config.yaml
num_hidden_layers: 15
hidden_size: 320
num_attention_heads: 4
num_key_value_heads: 2
head_dim: 64
intermediate_size: 1728
vocab_size: 8192
hidden_act: "swiglu"
norm: "rmsnorm"
norm_place: "pre"
norm_eps: 1e-05
positions: "rope"
rope_theta: 10000.0
rope_fraction: 1.0
qk_norm: false
attn_scale: 0.125
bias: "none"
tie_word_embeddings: false
parallel_block: false
init: "uniform"
init_std_qkv: 0.0248
init_std_o: 0.0
init_std_up: 0.0248
init_std_down: 0.0
optimizer: "soap_variant"
learning_rate: 0.0076
beta1: 0.95
beta2: 0.99
weight_decay: 0.049
lr_head: 0.00813
max_grad_norm: 0.5
warmup_steps: 200
schedule: "wsd"
decay_fraction: 1.0
decay_shape: "linear"
final_lr_fraction: 0.05
batch_tokens: 262144
max_seq_len: 384
doc_mask: true
train_tokens: 861200000
max_steps: 3286
dataset: "wikipedia_en"
Each number is 128 + 24 x the weight over its row's rms, rounded and kept within 0 to 255. Layers, rows and columns count from 0. Numbers have three digits each. The size before them is the row's rms in percent of the matrix's.

# layer 7 MLP up, 1728x320, rms 0.18, rows 887-916, columns 160-319
108:098089134131174118156082135171153161122146130148112106087105089133158104129107132056122136113121099104149122123125154135115107148137105123112079100118095149154120157178098132069122159145116123113139099162153147122081156174147164125076145148113122118097119135168116144115120122146120169162117103154128147137121132118104142127074152147123096110127125111119094148151127136108118133145083111072103118148153125109141163111110169089157155163111097133138148105126165121090148128148135060
102:122132139186134104085108115097119118142098106131167119114116130137124127101103171120129119134140077112111090081128160118082150151094089107121152121174148126106167115110128122132135195186116130126115133122152131140121117091115116151088141134115086123106099192119196103194114139140110151128122142103138155116174131144147133118085097095161124126104127144153125106092152157157105124133158100121157125126138119127155108091118130098086161109142110090190116131138165104143131151099115160
097:150112139126108102119144133091148144080147090157134090134130126104156173138126165147101127168134141181077098111143147118116111125141135098137140092146144053108134103118156140102096124100118150114131156132116135100139120142144136128111132163055100116107134081125130157139143147165155110148132149167127161119152127126143117157158096115124131137157050150124132183150148130133113151120102140104104160147089110142085089143128110119122181111113178104126138156123190109077133144112165122
102:124175119151150124144119105142148106130100138154123119127155131155149080117119148095093124138104111113119098088088131156135152094105122151155138155103130105130152126114162116129123094111137145134146138110170110127121179111117111136117114146133140127155125122125135112105141112160115134095100062123161102178111122080126118129197163125113050129136149132135127099122117111158115159166144145070130179136122142132139145055122130146127168118162106121105126118167110100142156136110114134
100:129125147123143068129157110129128081095112118124096160144151128127175135133127105093120137126089128168112153152109112133159107120130113116143106150115147162154139110082164124138098128137101141150147116101156119120101135087135124093133123122161121114112109091118134124164114132134147099115141055136150158155159151155132139147117111128119095142148133142185133130160146157130113135124165119106172121102101117122099164116116133078084129102110109122122142126163115157124101155173116163
099:135160138109159076132125149125157092150173113168106159108107100098122116123143130144141162125141101110103096135122147131113157138114112108115120145141132107175173106090136147132166125096144124114149147085153099142161098134133127071151092113109122129134122129136084080135140154102179138099143107113064135118093135111094169131130179075099139115134148149109145098108136155136164118103161079120115137126139147097132169154138112127122093137100096098140130191105122147125156131109109152
103:153108130133120145112122146158126102102173115121128159159091172101183110083156165141116158147153118133121134150112125119117155089124106137150108078111104110127142126071149165151099104112146121176109175134128112192140139134152110126130111134124168107133121122110120149124108139136083114117113129152115144140125162100099181148144114141117167104151111099188116145130165146135132156152180165120116104107142115131089173105113129135126151152119155115140159151118148113097167116153114132
098:120105131104167120136127108177098111148125135109130162151165124118112119118141162117134159179113141132121170147082181151151096091108088076118163106126146122116170141087155168113092142129146133132100128126113128146131084113147176102157108131107092177115106113119139161094154172109122124133122113102134154128132176125131088122150101126119114144141149151158112078162124107145136109129124174126145126100153154171107121160132155145151145112141123130155130134108133165114112152119128126
096:128093125122139085130187169106090090109142132145127104100079165130142153118100073142125169093145107116125161100136122084131164127154135145076128128118118141137109137080133113114146099144129163146120137117158112102148152147153169122122101112113120111140141096146130115106138124125133185124123091121162141165119106159145125145177121116139121135128127072148115136162158108168118150136155125101146161139131136109099085123168108120156142149066141115151092089097119154161148185129105158
106:124115130111132133127164136147136141102107088126163149133113161133116111140125113101122128136113115118115163106128129105132141127137119119141104145109171119104117130130145124116162056120167132139144149097167134105137160120096077113090137108119140147119107153163150135097149155114097050174117141128147136148143089141132108173146160136115147125181104153127152132152127140101095163130126142105126142146134091136133120109131151132138132125120136135087135160140134111146124118122160127
097:112135125144136157107188100112154127127081100140129113123107092144132125102150125135130135150124131159112147108133122109139135167121128130105134099150111088156216096125131155111188197134143149131133143106168154125160141073121107101123126086126132171118113122138166106114137161159124049106110115134077114117138141144090117105113148130165059145170125134061144155154128122110107138109151112144082093103130157118141115103138148134125152075137104140071116140155118093134148099147111115
102:097101146095136139124172120170101111121115116136127174120109112159111143106125125129114155127132099100150110131108132099136127186148119095133114098092116090099086101110088126119123101138132113125140158086104108149104140163112154090128099124165161116113159117110164137151129166110179096150141110133109130157085097125133145120120163134135141081140170177118129117127123096048140133151085083111114150157141096115103091133103113108103136147168190151111190100154130132121111144138162165
101:179104175087124152096135132141123105149181137122129158060122126118082133140176122109130166118145083142123106115111100136128106117164109146117165109158151102142117155103117104133116148127133149108107127130165075130159098116140110143111144104106138130051158113145145087140132182136116111126139129110098126097126162117076150122118089138118164164157144092091159118123128124125144153115159124120115086140117086137135123133107150095099137158163106125133119147089111092133102128124133078
097:096101108088172106133139107123118158124196096112131141123112110139086138143102159141114070134107142110115121148155155168133137124115122145086128124153126118159171137104139150125122140127109107118102141154134131131111115140146105118157150137118134166116152149131138112152139128132126136123151141106140100157097142119161147172110122116105130135125131109161114112096189142125126116111110110126102114145092135094106113173103186118127123128125174132107142095099122124111144099115104110
096:135105100118148132114135135147147112151156156138134142125143115124123111150147152106148116119158127115118093120122110101122147140135121130150125161098141091137119162152122093111095090115101094138127172114106145146104157170092120125173104148120090128155110156177122104096092120133159127157125145121145176108133151114130157129126132148129101125136115123081102103136139078130083139185148116138087129099108131075097124117120090107119119114139129169149156134128140162147113127157108105
107:150140109141138079166127147115136063127141146188114122119096121125136148095133166148146160099154114159115167115136099118098095066094157157116065104149116145125134100130129126155079132134137123116100108105132157111141112111190116158069124153119150084176131129122112180137146116117109121084112138152163137151138084145111104145128151131149082115114149181090123136125128110162122133104126136125119146103105123124075133136164110137204121150096129119109133144125146148118119103148127108
101:158100134121127123148124164128136118121105135161075129144110158130146113126107104125124092157143146152133152157154133114147158163093122132128087110136122110120132102096093115164148105112109137131155136101115115092118132115079089091100133131122146164130135146079114139120145110102078130160104131152113127123127120118122127108163165103143138134129151127106110112163134125107143103093076162127127160118107108152163134142137142103153132119066122126137162081139136157137101090131147138
098:107105150162081108146154102141119090107133151104102153119104133140121155169119111109121141095105132083127142110157169135118075145125121146130129189109125125171117158154141095102131191135123081142129145131135131125124144135129131067141117171141119116122162085127178110154119150092099132115169146132138118095130107145091137108130125168155150124104143173139103105112100127121146123131163120145155167086107169125073176125141142100121125116139128115093118151118156159125109143174158130
098:159135132176139133089136131143115070118098086153108131146135125130114131113113139136118109129180070075136167125123122142140126111099159123108117151161155089146133141106111196133120151141139169127181117162149141152151094121149158177119137117145168144153153126129120127121121143164107117124142095079156119116148113131134138105116127114080154154135111131123155122101097119124098156097143170139178114142167128102121106146115130147116148103123175104126187109148134145115107156091093140
101:154132102128106117133125180088145122158127137103134135128130209101140149128077150172148117109154118128116118159096132139099112130121112148133125121115156144127116096116085128166156117108153118108173129108157182120142132111154141095119147159141084150115126111105119130127139092105090133132149135157097150133115134075106152078145148087103117107165094167155142132113144090141153150089156132116126113119139130130147145089138115140103109172178090140133151149112163101115171109095155126
097:141152126144157102112149157139111098114113083114115106089112118106138126132121156127090124142176138080094126126122098137089094118142152117142144128150142120140125112129142136152130104149124136137098082115112104115128110142156156104091172156157129133082113144150136140179204112092103167141103122130126140134080141168141128122186112092128100162139172171106102129132156150137079135075120132141149097150165121153105119096107116145147125112169158114192091134123124132077126192130107118
095:102089143140133138088149112149171101108132163144129154138114116153156108130084081113106140154095112156135149137124137131131117127136098119136085134118128124131168129115111176121083120138134131166106137113106141166094094154120131125146139107123142110171095125150125114107084138095083085146177172097126091132102148167114134143106131116114139123114106132135150096064109116102135143177135128094118133124106089119120086134122090121115114135118095082088138134092170153072141118145074137
105:132104142135115140185127171122158124135097139138095185107104115113155086138117108134094138110106135122145101158122139153110131174100132165104112134109089089147116097132106139111170134133108096136150113125132104141148156160170144123143146143153138123149145146182128152140127104107129114107147133122087121095128149169122118117160093143081095147075119108101103117103105155092126130127111152121071160104127102142158196114147137143129171109136159184110129107128103153147131150096101129
106:135139152115122138129121105144153185093122146112127124138134105120111136153156107135094136115133131105089149116154112167152127160105134105063109134136082133155100131157111150141119129189126160151127168132116159140087149112149127138132092139134160158143162152145127116176123117111139174081114097133109105140131143128146132158125124111128142168141151132185154142151098146108079133146124174127104157147127112163163109143132147153092109129161163149127124121108175132165092101141119138
086:138118132128148108115158105122116131127130126171124145181087087158116096115149098095118133118086117126125150109123142157109130130198157167158175157154120138077106142127128099153123122126129105117087132104106130141150137158103127175137130108136155149133130130105147081157100145146074127103104115116119118099122115089165115167143139153141121129171119145148110110123107170184090099142108183161094149156136104108108155146161119165131105117110104085121100111060160146073102099146141107
099:117124133171126136169117144165099105084139147147095113115065118118103119144117130136122130091136128183116137143123150129094139128150153117136113071134125167130160097149163142122122147123072095143103111153116167103126101132109104104152144091116083106126127158139108126154180165133099157152106120099118129098117167145135100085175130150146120130112138137115177126129137109106115117118145104149126146127127171165122120121130109096131087149154142126130170163147097074136134153101114147
099:128106089152117111123123094112167146124123129133143078130155173146090105089076127097097111116113114099109115121108134131118133137170137184130106101110118139141101161095112140132159089100098133136132134131168187100101186077093138146139139121102102161120166157125149162127127163153107126110148103129113123119109138126116121124159103124134114147157139164150126124143143122094110100099178135167150117106135097110104100166128124085125104189115126118114114126168106120142131162087092138
095:143068144093077184155139126155126130110123127142138152129145165119153124114128110115118130148113118113147093111117121098198130142095133143140126153169139151137157101100213099139130157098170138166133160110153154145068100147100080101162081148137131174138128132106164096150124158124156103142093121140147125117142142101139132160141138136099150160146073114157131105142148125139078125121126137118136117144100127131107116134119144164142148143150159188129114117151144118126114145101147101
098:123107096100111149057131123146140127168135097112151112097111122163142168095133131109097157147155142138151137126112095143079117111101198088141115136104147143087159157106130116157134137139107122145136109088143098129137128150119154174149172144137083150164148091132100132111137147125089187139159143100106131152126092126152119129163149123136116103154122117135124125149151161093123105177118131153120142100135133171147074126129152133074139139132137111106116113126112125115129122119128118
094:146112088140124122130068133092140160138132084107100107139107164146133149128151147122083109113152122075155124126110111119142176110135113135093132100160149123100157129143107104136095086104120120107114111173123171156104124114102134099139108120138179139110096132131137121145142110111138171144123112141142157171167125121113146114120111122147119147129137131142136099155130110116082147099119152150107148141154095107158142095117122122117177091110135115125121135130086133160114106166103121
# layer 7 MLP down (transposed), 1728x320, rms 0.163, rows 887-915, columns 160-319
106:124142136126141117126124142148103136114132132143137150141143119121140126111130126080121158150104175101131116092133091128124111165108095126122061080093114113130156109137097138142121160118104118154160100136158104112148110192151085140106103130100088125192130136168125109125114139120114113156105138070101143094111111151118113153118092102152128162084129131114128138121131176086167148158148105121138114146124143107167119111143162126136144072112138140142150119128137171124097162120140147
098:133155109099105149125155147140139140126117159109118131078117078097105126119090122102128123148112106126156138162103116144114105160132111153160142181103116118071147105139115102084145109129113144109152112116136146093140117114143119118153155114132153145133126106138126123114168098150121131128165122105116090068130149163125142121114131083119120127160124079152144112102154096109130142139151103136126115158175104112110127130141079147116152121162129130128137179115146142121164123141160100
099:118123121112145130088149123123117135073117076125150169130130145124123154111107090112144129188152079157064117149140132110124106114124118130129152181116104087111135126136156148171126078125163159132101152124122119141108094094168135105131160164128127148095130110119135127100145158124159061138151125140154120149122131141112165148107142163135101139136110127102130158118132064150144124110161133123113152124117107142116091096150134147139128129182147135132164150088084127080117132137132128
105:143116138149140115110138142148108118159110105173082137134144127122131093145117173092118109112111160172115150126123082143124162150122108169166083129111111090093127129121164088133112089091142102110176135129177102132106154087113132106116130135155141146130126104132135116140188108160124095100114126107135135167147097087137165130119115108091100133168137136138151096076136158134103152141106149117119137111128149121155144109123106122090133138136135130079119128130148136135115106152133133
101:135129150164138132120120112116104083099092101177104152152129104109141084103143090138117119099138202135126108136118104126112117143118102118151188175121149100153114108142121149147136094130135140112131115119109117118089163100169138158157133158116105161117133111148126090129155128145109144163120129093135140102120124137119129137139090126128118091121127164137178146126118163163102149131128160150148111110126185132140145141137136114131098152114080119142147125168146109127134111135129142
100:138148156124147110091173146105094100128137152118124123115133119110161137114151124105123134108089105133132138131112147127144089128092134127120145079118132130112102128082170180146146095100143090149097126125108096154152096125131117173116092128100104153136157149111114130120142143078115110078129112096094121136120147145149132070135159141069149129092113151102141105113117144134098122118129098096105078148155109129108146120089151112106136147088135100088160145156113130116126155185128136
106:164140180130119147143140109133138069097112093084131191134148147121133109126124147136154157135113092102138129112161162105124157096090087113124152082110129108142143145138129172164156123105146158167093154143136152174135166109142129112144141130157146144112154114169146136144103101112108153118107107117138119106134155084119162143122157137145122093047120109150084127138107092108118169113154113138087087141164100137138139129104141133109114146117124168087100151085098155111121129167143132
100:159148137138104124137137145133177143169143072131154134122101107106109121140165117142174087126111136167114133155163114080124106119140114130127099093150137134124172166134134143168149121148119120120130154096111135112115144133121131117127076142154146152142079079059120116112136131154127139152107086147139126144111127142149117135134176121130131094140148127128115127126151111101184111134129187110136144101149104134150171123125173127133087155166115145085147153117086123154118128118118111
098:094147120112112089139114125136136173142091126148150095139150137100126137146132113093122135150122107120167118104112120138118115084179124154131132101132116097108144176121139098120120119081133135106160130092146144133129101159168087122121089127131101155139123166101133095120104097096100131144149138103108135127108141114128160168097099075100142105127161123100178149123112125137132157105095110168096138123120123112135131137133093141104135140133097099112099137100120112079137162122148121
102:120119092153120110156104117117138138105118130130135146112139128072131142116074121140095153138112155151108147121094151127151099116111124170134127137094142137095119116134149133072152147102147172136197144152128122125120074115115123149167109148143154143167118128128134104123155147101166172123131162110144143102090118114163161112129106104128113128125161094098138094116098126114106097147126191099084124135130164096131148124110160136112125133138144107151125096143091119108114138112114112
100:116062142097118129132127170108117129101093139182140135107139122152133123115139124171119117090144146144149144109147087143129068146121143134141142151120139108176115132133164146131124099128152137121133131130143145126128122138142103165087138129096127153103077178125116107153109144167106157121080111149136093131115103128128151127119138093141131159123120162179116159089129097083130140148126066152129110122117094107120136132148100158137160120165119132129109183170108119103117133105088146
099:136126138126097139158157118130107123102152104127107139141156162123138120149118117160132097134156157117180092105111109167122119152112104120129186115161138106110133138144150150126125109140086141100137082123146074149109153091130138147166194109143134095121139114116129119166135148123142142094135112140157143115124123123156131140147171128150085116104120122126092123123150119097159136148086146147074127122111126161087161139093086118124113129103171131090188140140158153168122135178146129
101:180106121118147160135118129096112078118150129118169168158164106094123134120129151134116165150108131161152138125126110115140141124146119151153187172136177126166112167117127125130156129114135107133088125113142140103084131115114101135123148087124175146118153131101140119122094113104117130098108133079109096091114128117136124098100143099097096106189100125157140129163091090146127107126129125113171122154103107112146121097115107125152131115102121092131148117115140118114128124091138131
101:126072137107183140152113143148175087107148171122113148122134143104108078093151112139104106092106120122088131121144132136136126123132152139115081176125146150122151123117139127102092135127168107169127129132112074148147080188131101125139124145180095142151140134135159136135114135087135149144102063079125133104122127087145169138138112109076138174134129159142075135105096084112082083162121158121139123162118128157131098149116132127104068145114138153128098162150114102156143137142093091
091:152108173138124167156133127110114117174168114107138124130123141140135130103128097135125130130148140106134141103157139125176096141090150127107097147097116131117151148102145183118128159092112103098149155107127137100109154092119141124132144154139119100115120122126110099120073128170143103141132111069145127122124110124127101109081078156192138127142112101146158111104111154143145154098112142139144089158125146109122139115111134121139133154188149117128104116130135137175158150112154108
100:144112120130143113119191120140146129119171117128120124100111165158161143120109128104144100141112132172156115135187096114118097089097163136104099141131082132109137114128153122100079127141148109112166137130177127093092114131139124169127127135098154086138101104098103163099159133146151112098122118115129123108130117129148167081113137115128109161142133094109107144125133133129104118104122098154165118109071099138106138154126088164124128149162112167160109160128144121111115125125102149
101:154124138155145116134165156148123105176116109125102124154106101117127123118132153111095129135143075168138104156131117112160101139117123114135143080181106130137143127124138071091140078167105138139136135163127145103134173091116137172159132153136150122129122169143103108143103118133116152104101151084112115169107094153104127121133132096137150107146146145146113136163131107138088101101149117093110104128126148123140072095140114123155151156083092150137136123100151110149165122099080121
097:134163082179138171131118153151115087145165107122106102136152115140099131138152124145113151158122125118162112123107121078107156158141148113125110089110095117171105112150167106099110172147097149164137141107095130117034143138121149122151091140127140154119152123158127128123141141142105103141116134116101116108138104123129121123174116170139151063131150211156134102110125134141134094118083137068105185124155134165155132108099104132113155143078131154120083099152147128103152134152110124
099:128144126138170148124146146134139094104138078105138164126147156147098138103159145151135134082173157151201141101147156132136173145133128137106137110164102109143155136079125109188123152128092133055158143169148161130153129114083131131087124149158097143144164126117111066145137145151143120112167097113175146138104097155134113103131093133167122121091132105184109117119118148115149128099133152163144091127161114130146180158073159141106147132071095131152163170121120148164147125138121134
100:167171102155138151094161090129068147146117153118127178123140149127130154125118134119102165106132115117143131136129107146128111082148126148158114136138131165116080140141152138126093085137151135163131132154138106106162193138101133121111080126161139132140122133134102122136098148140123147152099133127101125150126118157109133119145078082128064135097130117175135091153153107141122091139083126155113130127108151142126159175147069135096125129134125092116083077146111144105152150119110150
092:126137109120109117130152115136148121164121169120133144147067135108128101140117151143116128148103091140194129129113102101131129109139128107151125099136158177143126123097064157147118141134136142076132088136142149143110140165131105123130107173134108140127116166103085111123144115162111147115146152123100129168108108104149114123086130110102130146140122147154153127090105132110127120165124152175100152131115109128134076104119105113093106091101111084167121135149149145116142085175127140
100:121143147099148124140110140057176133137124143144133175165140069129139093123139117133111114060116118097139170119154152137141108115150081150120107104116120137133159148128141127117119091126195092154132107125157108112108131144138168131104124111140190090120132108134115140054171192104123149132125122110148071126112139142125132120116136144102129157124110131167159141077127118148118125106134098144141118127154129106120114139118123126107111122153183101125100133108156114106122100101093164
100:132155171130091093159160086137180151086150182160152150139131108111136128148128113128137150123128142133140141139097154142111093176123152146131121103081133124132118133117123109124128118151113120097152161142161134150129117135172142132179144107133134128090137125127108124126164113118141130118168076187130140100159161108132116085069142124115106141168134107109071145156125151081139130134099147105129120105124141137136130136084126183129147110144114185097119138126127101124134130113098087
105:124123104094148123154104096143164134140110110140118121169152080115129100128099130112133121111164162160070137149111123100139113140132124115137120137123141125110106115136130153154136114101109113108121126136149158140109117084139143123144130099143146150091090145165091141144117141097118177102109115171103116160137205139112106154128103103170106120107146139141164126147157130105129130123105155119129150128175139153168158093096161143126147141109178127117118128145114133150175124143148099
088:156127102133129157129084112115152126083100125101156119125127147106130122130139143154139175071160147159145186170084162150122104115134129082131150115103146146105147126177121150124147129120108128172116107098142132143102091132142155135110112128115127156101136112127108118103129122125101075149128107135080136120141111152126138080120110080169133139168136099105141147077138157129131126164135133164128131126143090136120136128113091106157084121140124087117108156135134144131157109105165136
103:153127060138184135152138096127078122126124146109138142122122133130126121155118142132104133096156145116086124134141141134147132110139146132141154176125145114135131084165113130146102080138091154180129144118109133128119141139118075165113146134158091144092131123136123127108135116112136130123140107152159136102114125081135115110078137170131083155138146134136107135173161107112116203139113130046097114147159137112160137103148091127158130173116101133117078148161121108078122113161098151
101:170138100124107136145157090097115125147116149193134158117112125146117114118127152116090126130123134135135111144088151135106102171109176128150126117113110159137137111101142142140108175104151112100090068117119109157099103176128138112136126091096149153093140147126100153160121087131105133117091117096089146079128105091143129166143150133124114116095115079135105117142102132119158138129087111132126142109127124093103126095093144124085155117123123071141124142159133096146105105164137153
097:136153171128149177125127123152091149134126108132143111103150110141119096159122134150104130087144079152100138084131128156123083148136143123162137104132164140112114098170155161133141103106087142179113130122138093108111088181134142115087122106123136167088115139107109146144132127122103146117126160157133126118113143099116083104153136151150127137127141162139165116103123142145118150176095113145129121111141118144150119145154116134120072090110137116117140144081119139125112129138144103
100:121141138135124103152107129143100165126140127131079121146175148119148144141142086114168126127115168175152082112132132154114113165148096094160172097136109150132125106135125132151102177137081132152139093118138096103137115115180105108113095160116114129137132121090128163111109061127135118146073175110115076135119116168129129135126140153102092148117162134123106132133131114148141099132152127148111138147130168102110158143161121116102114131140116107118119088179099179097112123170162117
# layer 7 MLP gate, 1728x320, rms 0.185, rows 888-916, columns 160-319
108:139145126163169102145103159146081083145052104140113108137124109101129162116137128149118140110144100151096164118120146083125116109139129054120125105123125111181136151099158121168138149184124152126158066110149138105100096160114125108110132120151106115168152143093121116132097110136086154102135165108140140107177133107134130104109113114157092145116130153096122107087137191095142082130113129142110116132099146110138110183108163137103108141141148125102081114117185145186147134125132109
100:115104118139165132120147135126158109131069137170125186207091135144162113156121099143121111131121078112166097144075106142118141154104102168129122148114141112098111168156074135145136097123142074117151153163110089160150071151128087127144088139163142104114127143144169131156135131142161135114142131114096171169101111174097175131101178085104121122134173112118134135116108100112121132121150122123116125107169136090102135104157177147152123154109119156125120121134105143135118109127145116
098:132123121169146087123142165088139130111126118073109109142107128121099103151156131134099169149137138155137107110133107154111148171084113174124149081134155101125159138143104124158123137180147134169152071127125127090124107142144126129151121148098142130136152062098099111095111174138153123166156104161104161137128138130107127106117105147130113129100140094129097119089118118094109123124128080096136145081083149145160137090142131106140118161095115167120155155127111153166086141153145127
096:105143133111120093113118084139102140121146157171088132126092135109162140164117102088096185121144097149131175103112071134135154131097137144123138153125143167121138115141102165104132116129146127137112123115142161122137083174158149147140114093111111121088165136130138138126109157111131111115142106127136126125131119120135152140085129120134153112141122147126090126160121121112107103131096168099141150134117120169137053131162110153134108164111148203089164125132130171172156148104122077
099:110134124143136194137079154120153126122074102145138106117153160102099116087155156151134100119088116107144107120133116145137163155133145128125145126094115118145141135160152100080112125122143158122105173137121137085158106140096107069146086087113176120091076137136168140131109080111110092088162151135129099145125107127131131130101128105084141115128181146153130147133092122107165092183140166112121131112116124122133148123179129115122100139123102107128107130109143133177182108098115174
100:106093127120129108191101143111154117116114125128138117122163172151099152135118175126137141072120184141125143143130101144143150108147156157101110159117152041120165120148085131140119126150124137106099099137179202129154121132141140105137160070123130118099119102123129137146161126087126113149113158137122155115126125145118090139105110111160134095181142169127119136162135126101163132137161096130143134138150177094142144170149145120145135119110090125094100121128107083142170085124118162
100:128139148114128120124109136082155132126145107119127117146129139137136057125152162128123132166119132148145160146135102124151093085111088118146072168125147137141145195141126159177129152114160080119099111117135126129125091150086135123128124116124143099114139146066110109151137157118146125127142144115122154144121100130158153141146118128110131181111140102110144097182119140150145093114132152115109115147132091140106137144151143116068124123133117144104073148091161140159138122120090134
094:116135059118132129150125157138184094136150100147114140126100138112159148133115091117154104129127156113117110140152113142126132102145081146102145166155114161105087119125101149135149194094133123135115148142141112134134177141120112090128128137098145101096139135133060117088107129130122101125096151125107165141158078125122139115127100136158170141124151142125167133114141127139112144105155104096119077123119135095116122136100140110114101106108161130124077114151089164148102092114134124
111:154125099145125127129108099139123140130107177132085105114126108131129103153111180118108112123120142135113151129114098167129092146117155153128169150120145131105118090134177112106106152154132132135107141135111125123141071137159196120085096178117155092128127149113149094120149156108151163118129123111099101122117135122122102118108090112121142119109120145129123136112083143101100136143109153171144111096167146106130137101158089136106142071152144101124110068150140113120146155178122143
096:075136118107127134161131170131127125143066182115132143088159114174156116140132116141135094138103136141149126149145159126118123144138142103128152146116099134133131140128114124144085131141152144144116090164169146140123080116114140127104141154138144115106116135098103129120162094103127136172144106181128138160133085091162129120123105079149125152144147135144141096121101118093131180107128119124146137129151141139112146119143143133115139129089176165187146160141093118127089144136123127
101:128137149063105145133152124156153108130087191149092181131133117178086146133124147139128159150123115129127098134145144107109104143126139158131072123143092144109116167138160163114118103130104120147159174058118155156129105126089091097124134099130172147136119115106141115157114123094122166134127127140084159176167117174133139087119080126111130113116115153149191142105130152082111135128103110159117098168104122117172138129146139095104130146125128094126119182114140154138111123135123131
095:129144101141128122148133123112125124147109161133114116121118157116131142132130083099128127135123111122130150177135175124152116121134141125115161057107102144121123119100151136131117097145124124104162115145092111126131073077137126133102120148160089158159106136124106099115153132126083097188100125204107136122121113116080119159142118188126142123146128130153120130162088130112169146120155092150099167144134107155126109178159129124102099135111097136120127113125097119117142091117149159
101:115138151160146120135133123112168089160122137144129113124117112134118149139168127131129147150130114172144145153110105131123130142092145139155142122096138148099139121134138089091141164137147108104144116095123133117134140103110163119120174118195145152130120118082109105156112095101104095126129048102147133122154137155120123168129127131145134137170140115101121144130106115108147168103108117093142105161122160152114133115151081221185149124171120126148084116123147140166171129127103131
090:157128145158109117112095103100167139168110124126143176116166157155149136120126115112149150129132154150139140162130099134092158125093143109117169107119161159143100125144145121121118146140114099117144190132135097131125151112129140132131142120119139127107109145154129111116127131141141122088158122127208137112142166109123103169146084111104097068093149169186165114134104169129161126130091111120168095118105100112124117122101147148165091109112125126123148117114126088131140138103167107
110:147153112079125137124152102152121163131144099108156122159140137147120118145098103096104103185094130106127101105113150133167136164150148129112184112130110081118130139151095132154137171142108171161159142132147087139079137129080108079135128118124103162116130131147124085133056152148138103130177137135123123126104154089159137118138099112097141156125147069078148094143146128112149142175129150115153092108130137142168129120132142168135122122188126123112094104139107135100152126141125143
098:084127101158123135130101096103126159112071148123147119144138159120135124145122138133168121148099109129178118143142098082106078094085145164125120151085125105135121149105101169092108118126141149104109097135176116101053140132101090136095110107099163166116128156093077100152124137144116130138123164124110117112097134143138133110149114094132128182142122113135128128164138136145118096110128129111152140111100086179132093136136133125162109101126128156119121157136118111115127126148112139
094:156125146118160133141108146117152132135171153113121136134113148130147107137129139115100121098154129114116133161140154120154128168135144136105147123141123139119144150072098116079113129152126078173163122148127135153133125121107150097124113118097121111112101151123080109178148110109123110135156115170139138160144132145097155135137136108143104125112169121118104113130160124080089115150111078139127143109150137109075157131086166122126126141142142099132135122105124145133112111149114142
101:091117138124128095116170129139112149085141149142127140122195139106113144142141099112143165130121149143165159122159108113169117120175149088130116128139068115137132089133138129158159101150110132131168108132138128134103135132081083104118118115143118135127173151087105112102142123161146102130122115119134090082104083102138133104112097097104121117150144145165092095133152065156100139115078142131137127101183144105131124145123143096130101093159143115164121128143033109161099126125183089
099:134150127129182112149161116135108128133143125165124138145153145143101106123112164100147113149123125161121136144106147137167108107159132111112104140127161165158120168137100110117220085118142105107088141138114133132117150133134161113125102093156102157102119085106118140087150127098125132147096124120140112148124120138085153090150091116093126101137129150129144142169109107125161144158133125108101071119091110138144134165130126157100132108158138157170109155094095121098146124108156124
092:160100165141165151123134107124143107148123151154149151142183124141054169096089131143123129157093171143140134146125120111158122129134114113140179127134124091154142121114120122115151106095105146149092110168153132112161150157111121132104112151177125121059130123154134138136076125117096089088150095185126135128115128127112152122120099180099118139135085083160157110158138112137131117117106118126093118178131116122120083115135150171121147118162151145095165170182120129112067114131118130
093:158175128163124131170151133127115135141166096107151091162119115163103163130149141104155131102128123127095143091121102136181158124121124143129158122160111121152098096140144102125143116102132110121138098159123115106128128116160160107144127123126109142132127119079113134119140111101123134179109107158095144086136144118130121091121176145136144149117136125157147163169148129145137150133116101106158132102156170109146135135137110164119167133097190189173101126156107135176127141097167164
106:123127105126137132130138114134150097125089140118158068099122135146150123110127122146159122131121148176102141113120103104129110135139098122161170128133129122128148135138139107143147118102133104107123116094160173177123129100118126075088087132126099097114169096099084103106113091127147142133160144109091158182132099105156103116123121145110167141156169120136156139106132111158113062124138132106137102118135144154143101127158118124148119179156126130124129139128140132103139135088148098
100:134087121129179132103121098143099158093126115131109134105148078119112126155105155151131109074112110148107130154108103083122114122175159165128118095141116104098123118112170173119177143145158144120151098149092161109098095128179139132127109156120139144147069110109119134131092107144129096188169156158093145118118116159109110146155127090148118149118066136141115158175062133112138131133111157128112128136128145122124095108134160156116102123146129101162137169168141138102095190087112141
088:140110148144127133179112094136146085125130148107136140108142139102129156144144159159125146111129114110091120113137116132172106110097141088101102121102167133175135111140110163157100150118143156117145128113127172131094126126126173125076154110125099129135084095105103157106166104089158101150120121111138141104155119142131135109085130046158137144112096090103125170094154131094185159148131095111157123104100105161113113100102122084128129122151108116132140158165123130177169144120154143
097:081128142168152120123155153139149122119120116152135160084128130136178143197098114127132153134147098109106098124110111108173101170118079141129108105143129117096164113095114098119126113104078129149095183110137156128119109134130102117131162139108101121166145100123097106109116083148131120127102157122140164110132173070114112145153122101137121142152119133104155153155131145127149124114091157122118137138144146121143150132141095126136122139069145166095098148126098134120113122128112087
098:128142163157122117176064150140164145080099084169133079149123127139083110114076107132135095163123076153109102100132123155148142144141102140165131072143104158111163109139158166134118113154126172143125099133118115130187126146124158126132119165087135124122147128144145143104154154143100103087172130138131133102169087104117147108125128128106147120164125129139115129116153140166132126116128129132139078085124159131092103133118131117140130120094101110157095115122078102161139124148129121
097:161146153155179140114103148123131144114148122096119102108120102118097147164101119109105149123115156187120147110120111136140088124124133141102128103125173114167102141185118130155086159184099145103120099137096142140141164159143143125158145123125149090138124150147137129138121119119140141132125151122081166111146152101156114108118136130159114138111159128118201166114131131113126139119109095162178120117116126140113113112160078103129134111138157147122127116130090102159134135128115137
099:106115150131120104116160127119160114141181141159108100171153146160143100118149126109122117097065137091119139120104140128142135131167121121182111112129116115154118135144121115151076098136144105105114130131089146088105111132167120113142116097160110144095121128123151091108140118114097087134146170140155113116130137147089099158099156062122132131094123092153105125145112131155119131147144099102103101131145130084132180146128131122168120139129125078089068152190151150126105139148170134
091:128133152110106164105119130135146099163189120109138165139072102139122099106131125075077126105128101085117132108130129143184149144108111103127130113160133117111141092130143114105119111128088146132147114164172176160074096109119087119145131161081146140137178129078099151200125133154142145139168128160118130163159139160081102091126102124131095111146133096131131142156089115115113179102131142132103119143161145139144107118127155112165150106160116104104152130111116095126170148164113158